Part of a small language model's weights.
Architecture: RMSNorm before and after each block, rotary positions, no biases in attention or MLP, tied embeddings, normalized queries and keys, capped logits.
Each number is 500 + 50 x the weight over its row's rms, rounded and kept within 0 to 999. Layers, rows and columns count from 0. Numbers have three digits each. The size before them is the row's rms in percent of the matrix's.

# layer 5 MLP down (transposed), 640x128, rms 0.167, rows 283-346, columns 0-31
099:519558518566495531496474482386471569409480489534474479494598471522612430552489427557533534473505
106:548497518409464488465556549466455473491481588478467521512463573454504488619545528549528529479534
096:535401424458515502530460570465424460553514557455493472500491453395524531491494467547475495510484
104:573521415471511584542654556505488478469593488539501593533471444492525543581529496555465445577437
106:533451414437563544523541517560625484437485488447566412471498417508526416562548480534543470504541
103:444507485575440473530512432467456433547455464527509467495468485476464533474467390625488498482475
094:575528572494509532468497542516552561469502494513462507433564583596518580533602529536516544489492
099:456473520484424432462450573504486504490474496507434460596546496502372484485570430517513540519583
101:534552527488482491408502530445511509459450613465559583487513555564472558576546523454515568395420
101:538436443484471564488557501503411436508441545565427507490489485530522463548518394391500428424530
103:557542521580499527520420460497559479509529482504563456560503529472527490549473496466536542551464
102:448533465526519531620500474423590499462629430507444430544575510473499470506383522531429485426528
105:492371480512562493451548428503480673519581434469557522520522499451401465478492490440484493520589
109:469546437474549479429568535520403624414429539445559512514556526470400563446637527495513528504501
107:528562517522386496479501536451459605586558495524514466541494612595440407555479515484487462603490
098:536523537521520607473516513541424525467535559465421534524401564419517442534504442491489554530511
106:519450479577450571487520505535530532580455483602529493427457495497522488520503473521442530632481
090:454474578509475507552493547402481591387492551455491395502546488519522544440494494460463470435506
098:473498485500571456595567492521530456548396545494496492535389488462464519487484358565514573536542
091:435482445506570513403554514457490442539556613548539520560507519483536427501504524527526473450531
100:456563481500507601557532523542493519490606510473504562443458523408373506405512511581485453456500
108:526446461502565558599497500475496529539485513537518456532440494466527490480509502457536532498497
085:482576461513503365497462545466521552511479500550497462431473441541662480562478498431418476433455
101:542478443471498475502476521568544458447423525371427534537493560499502430398501383514445530510495
095:591501509372460582506500471550454547469461501417475495494531503420533580535543511528573487480449
100:401501496434641455448510529476450441484521573522456479459470481500521369600543558394494439516457
103:406554620411466544422536451526478550443511482493545521554452400500417503521519484481454424437465
110:497405496389442488529505512549467391391530442430515501481607507593479499429524456492511509475490
098:557459409491535442535522488435534512487519565592447583621495595558483558535543437459426531543443
099:426534509470488405616523494547556455500623417481546470459441520430500534434477513455503444451447
102:512532410499573543519577539515513498538528551524458504384497548577502468506407512550446617574474
099:433436515483549458417444583518444503557516485404479456553453491515463504525483532513433420527467
086:622467521462605535552462530465532485425533451458447489604490494430461463541541490499506527410471
105:462547514506530476559527499496600508527665545538468463368499539510567464539439402518534534409468
104:384549528516598521471519550537494503519506567513427450468485451426547469472520471487460476532491
100:454460515527576546525542446430512559458469468501407428358499470632460534518411583577472570429489
108:509544498469538531427546551458496422511492515460369571450583492373536391492451612474592452435438
106:466483421531501419466540439460449503488467427510448561575534589538539516443570537433560560472534
101:548518473533431541521473521572546400523435468426509460415458462366458437494497529471488506417447
105:446575477466414454564529451428511567565599534485507557511495482467501525535535522467553471502509
099:467569527456487585504476504550497538338515476477482558498419528518510531504515500522509429433498
090:418491430548507575522488536554559554505520491402383501489511521557441492471533480532541477509485
096:482530541423516591532461542508528470504559478508462542522553509566488454465493474484543491473566
110:521545537500504510538454641583471509493471474519536539610544579584491476395451503442474502530441
097:441501481505553405543548532511466528532502470502465570530424529473458545469526486485452585458537
100:534497511463490547540561523452447483410542438485429545545592520490492474450498466486547476522489
098:504450494532458511456422562607493507560413517595547525517466432557444498449423403573522564515514
105:384575588493400511548461609508530457457490487634568493557513582544552529483430391490450493534577
104:569450514460472550508533471445540446539457617517494451420545461545509479489459522474412451477554
098:446596471491534501503394424424469450491574463521430521474514479513517464576446423559499505458536
094:505549509463527448585535441486443572478491394404568484534519421528403531478529502592532441407483
098:522509515414401566474487457511501502569449556476511394533503471480471549534467508490445630491492
112:502551572498558489496434515438506548536470492407509470484587518406498433644458558456517441515439
103:515496494565609427525504420452370511540571387596560545479426494533534512479550440531489533529492
107:578446523440527493496524440485561538454450439439420547523513451504473500525551565407421545447520
107:554508375447609492448466487559483507501508516537500460476610433497481564509501491486501503486494
101:536527572521531513498520414382525562458482457471488573508505546534438581472520542451487513422524
092:489460553470521462507585647513418546486481458437508507592492540548469534451538554545454521470551
096:438408450531488452509527470538576472403516429542481455498556463594560486467422431521530476494571
105:549519414511558394500417530532577534483506524553559546515467588515462580554507550441434461520473
106:391390476562477527611530463410445569517527458508472434479516421548521530486516474536486451474500
100:531438551496485479521515484539622477535554463482516516519502510505517530574615444560526603433489
110:513599506620490586468503539486481556403478443493570465591538645484488507455519372568527443494436
098:558448478506479413494542636574497576458558530423502536470518504493588459443548474566560545516484
# layer 5 MLP gate, 640x128, rms 0.212, rows 284-347, columns 0-31
102:498571520567498506465460496458495538412559474469526458456597467559487532513479469499541499488583
100:578457458587418414483423470550507478508497482521492476595496561557497528440515515553504444487500
097:549481494553543536561519503542573501505609414491476436418499510469489583554556516525531516574516
109:553553500514458495435477552541501483410481645507425518491613533578424517506494519618462504477516
104:472570517559486482575475472490536448493605568446547573575504473403539528491557479566463532554523
087:467464494457450409431537434555452482568436517538538540531473458429514485604474570512424489494505
094:537503390540441555591540566480588459519573459528461489468561511490549490604622516368453515535481
094:577522572511600546469441489479460477523485561536466522449521563477471555557436494516453479473454
097:508424490439453556502519483463504524514512475460534424462500406538463376465573503499451478467462
126:483451548474535628429481490475542509428503428479437567536479560438540483505526527507514461508525
105:449487394572476519509397518474528540490494545459438536512553437591540426529501529544511560489487
102:470455405545410504499477476484511456580450555477452521488572434517481481468375514557459539570416
093:432564434433452501489552573519483408500495588502486434538501404557511564598510438463480494479521
108:511571598515545495438500515516529509432590524538501528506438598536492420447451477542539489522514
089:500531337494519475539445464500459423443486513543545562485504492492520562593599506450554463462491
090:555584585488471454501501497586471472464606546477485466479480486496554447429550484455488544519541
088:489484457548486432416449465505464531524512590491496537595424485478543412569420553475497588532528
107:470501457526465437463491554579504498610519571520487552478495480562432514512499503526436532496538
097:507619534546515498556462458522494466515480509557535442495503555499477422548523502528503560426555
091:566494548513432508439550584478530521535505554567491460525493478548466436457541475538514508585415
101:556420545542563556446447462538531478407396464553461507523482513552499509479489609417501442455466
077:510523550488417492531535532500482513574493592446571544546512471489511573507517439568522469498495
098:452590566559532583475427541539435490521545408533434483476416575447495542478437500398536438496500
102:481565534472606445422462575482499506496476469471516476454451629549547554552432548527556430529524
098:565506533541385524485437429531523534506473430449493475556508524462480537490494377538415566523553
108:536486386569470516541553457500490503451455515420468515543541369395507539487556438617524493512535
113:470546511474470516503535460493518472399563417468469537468539548470518477494449450493373523470537
097:540564503515441513477448464474481445588414402483469374407543430486531515504424461521496530391532
097:442517565507509500476472456442490575545526506585539521643461631530527522542467643479503466506494
099:454513546489558561551560490514513512517580468535413483493574614588458477537529458597526477466517
095:466576496553539385553522452494523410564443537495576526502459543587474547495488495395407537571421
088:454576484520526537490430497430496452498517579505437541540387507562467460483503428545512551549565
105:401499563547461445537540501604508484412505511416483538472520563603496456535503497520433480510546
097:500511491543566439466458537523390471449486500481521495517479505518505554546652446456485512426508
109:504453503452587537490539475465540523483425510526482528409481535569475501538502601605459540372517
096:530486547509458596482514487540482517562510547528584505482448630575485490403494489403535515459569
099:419464523601513562555438508477520482444443462502516500578470386484475552448478501496454462442651
119:581443575447491476503496446445472531499522435525565547548512481528527559543551464493503488594520
105:580477462489548549514557494496429494419476554444542508475426545423536564596510548486461514467499
113:500516471441453464547451617580572470514541539446497539446379546456550527459550518422471459514465
086:515539550508492633515523532443455519495551490522674494394449549481500523456495439436575503571512
098:521515567574507457398487487487504494540435588417555520534482416404498490457455421581461484441486
101:452508516531447516535543573450519506411473488540506469506502496530631432539578496457569476530494
100:481493506513550555506446530430524452472392541470509483535534522439534448456550438514532435527520
099:541559533430488497525528513493467500469517437457449551514541574517417456408497390446540498443438
104:532485585490467470472506575455504506517494457538551474473589548454411473566563538368434550542488
106:318628473534445540552569540493495439533429497478497547432561530503511428487464404514518484464504
103:462506456437459444493518517619420588474589493508498547520332429484478542498522489509479543436460
091:487588544542498414565529642483588551454515560466579547474536567427537440558490530457450552483523
091:432601439463532415529531504515452546521417451499530561499449502468519507512423466541524493537467
091:451572499433554476622503480420548516481554527546473515515456413496469506543395453545630471534458
106:560438447461525557379476518534566517512495553485561521451590606473490488481605535467485506482421
117:468447396543436567466454459527522475437552495488501526478502478525513485446555507546546470547528
103:549597475473595524510547434477487556430458447489471514481465525477484555585499546476477468421494
094:456568558528464495458509500386583489479495552511501502529431514566544440514452441549535471455516
106:575550556523608555519503467530496551437425544552459561503469544482498521512577445506559526440496
093:494545454520482519513429394549530525496534489491531514422506437509502508475565551516527477524550
103:503564510523591479463480545431461509499563602481460502567397545468521486563510500490492483474415
104:468401486503493436518555568462485582503483534463541419537494359513469541467531441581500511537500
110:466513524511452562436483526504465439495571520519565541512516613572523517475512549537465603433501
103:464431520524483579497534544529551499505572555547465467545576486504606481666516464592399545516469
107:572537567517568462506506508559596512415546512489526546511440574508480560498475422544528498552507
113:397592362539528483509507496519541562539520543523524464420486582485448578610559517507519445515541
105:478562557544492506447443435496479521550463503502465521442467517573494538507459577512524497472493
# layer 5 MLP up, 640x128, rms 0.209, rows 284-347, columns 0-31
101:489491534614494586499503468459502500514551481423498474516544425550536418410505465592487472467556
105:483517543476482515514478433504496521447419493523540499505516541574492512453537563519520485409517
098:496396528500497463375487513474504563598387558438510544473545541547492476477474457492540500412570
109:381519481520391511506548516496501444497564481505495554513448530529347574507511562465491447487467
107:576559506356519524488476597525492468562470516480600496402508544518551577521507513423511458429478
089:462532536445363554526513453517529521515496503470513513568474374430515410521448499468497478525508
098:520543436457504550515401409550492506356532561538502543423479469548589492511471571568587509546456
096:457370478466435479564535514523432544519474399469540378513469432545504383502492518452475474471566
109:483495550540584416499507466545586638501552470411511481525505504522464495520488586598519603594482
122:511502495457429554452511521405481490512497536548467486488475477572420481544545486503468527463483
104:558557589387537446496515483534502491449512466408563549518494457546484484530558522457514474479550
108:550568471470401521550408514473462333520490511528460493475454474499490502487414507508584503438496
100:402460516472480438529512588474553517504567491539524504475401425497504435473544501535515411516524
106:418513470467553455536529516566536507462507484520449546481545466448507668480537500444510499454497
088:478462452531491456544392551473503462459590561558519514453482404459517514509533511436562469455520
112:387469497515477545387491420484518533505420558549567521564480595462480549488465502635553482521452
092:560513556421576588562489628359566518527511475543497382469487493479474499459462475457528439564523
101:504529551459450462413543484466466607508552464493513466497572485484574537523542578529577474453580
095:475532519563499492501438536593445499524430491544584458450525565597491427488457527506498469456539
095:517473514540486528554472520512505522533559531574460569439460572456444531481443551515555526507446
103:371490482402449450528536504435433511595543442434480535437518442429489479579450411557530537549521
089:415525530522538506463514389557441543526535417473491509553502581482503512532463654427360489513562
099:528542427495414522520509551527459523510620494486489515553519634456461459587401548629597499533534
100:513508575504484455516532432468525551509456548458533518487466576558412394551446509532583638476516
101:515499582516449512553515465542509599495428518371559471563511430481473517506425336483488513513530
110:507429450572443555481502565486468470601523557516551528493536544596475537467428471535494586517505
109:484468512545534465462559423557540539497483509539448524519440489475499554466538424559450546521410
098:467519567575566492498507499538447512555514429459543455486520460480597541542484473469532567437572
103:541492404545548500450536474574497575520448582437482455534571488465460436477559391501472522503523
103:496532610417487496490482499501451486555463469522474408557503490425462522651441479479465459533491
100:553425546448476555551539527466590555424554491444502462525532482491486447468522488570463546472508
080:529523416488433430467586507508462452478513595498487575525507434497592521515499476614558504573540
106:451531523488508550420498496535475523381504407400535473583500421449476465451511425418452459458499
105:536479538500476546551458501472497460500481510417517501439469438530493581518416518580584487497616
100:460524443400456460413501535508440530488520473473500491541542491470535490471584435450565438494444
102:488471478570451624500503572434591540558576524502487532460505521495468577485553411421502462540469
106:574551462484483488483482483445507548474550530481490521409483558510594387586499587478520514482395
121:612480518516484511439538504552581553439528418455557469474625476515495548496468483419500430526521
110:549446501528581584511521539612498434446515378474414461433515480480519507480509512502455497516512
108:551427527588539427490440433516478537615516517530477457517612529450423549489512500469451573591601
085:576516429482520573482515536534446447448482462501540522433486498450497586561506496426568529566473
099:508551467508422455559496545597523521480449432532466471498451493524460429475511468551496575559572
104:462450536478487540541445450393619475515491516538508473476473490526474450543562567474476384460489
097:544549556554529584504474441477452447492463529468477514513546531504547405582575526513544457537472
095:521464528546543434455513540479527548518483562497554506551485433527558561526569624553476526496594
100:468486542484490457534492472478400503457489400510535618422549579620523519577468536414482464465539
105:537530540514579471519574471547485546546467518420488495556552427512474538410513536512623454477473
105:421452516394507466520487497492432477428487483443507548418507540414468498488419403541559500623463
096:399459558532431452484441463483591446580453548545492496474454478487516542530574563591507545558464
095:514415460508441563481421604501518414483545570545511483438508436462539476434445608500466501579528
091:539498505516546469576480502462588510355648504591505565490504452608534491505486435514543405504565
110:510475480578458551508525481390531510427461485520591608453498456568620594452544507474498578526397
118:565516456454466469454486541522522522520444593569467520572505538505453564573420542494487483522464
104:468528515555466454516563501499543520564489524565452488473535435588573469432408484431573389528479
102:572548565478484500545472457482524484476488518546511474486468545474612488537429584514471449517502
106:521459400500507446437517496585588519528474498455539495463484368442545472571576530635461582506493
096:531516471522554334526466426434601453520518465553516463410526479472520437473479475512444538491488
098:538555512508518581564522485466409514526540538471540544580449577454487467445548561517523445460464
109:492502505540464507502496432515420514436461430465534440412478420456527505523503550524422536529532
113:527517539520484436451507544559550493503466496426609601498477470455613510465555453467530554601504
104:422477415507489456410529502511537504574419511373534493493463517460397530322445488511460449541549
105:593534566449581479575380452391523420510508571525542552454473480509533496552499497551478542399501
110:435517511450541528528464411474405534419436446497608452501555573518492496423467567518421462493527
101:443534545498503531472519485562554472434522333518439515516516547454468526425515457547639440501511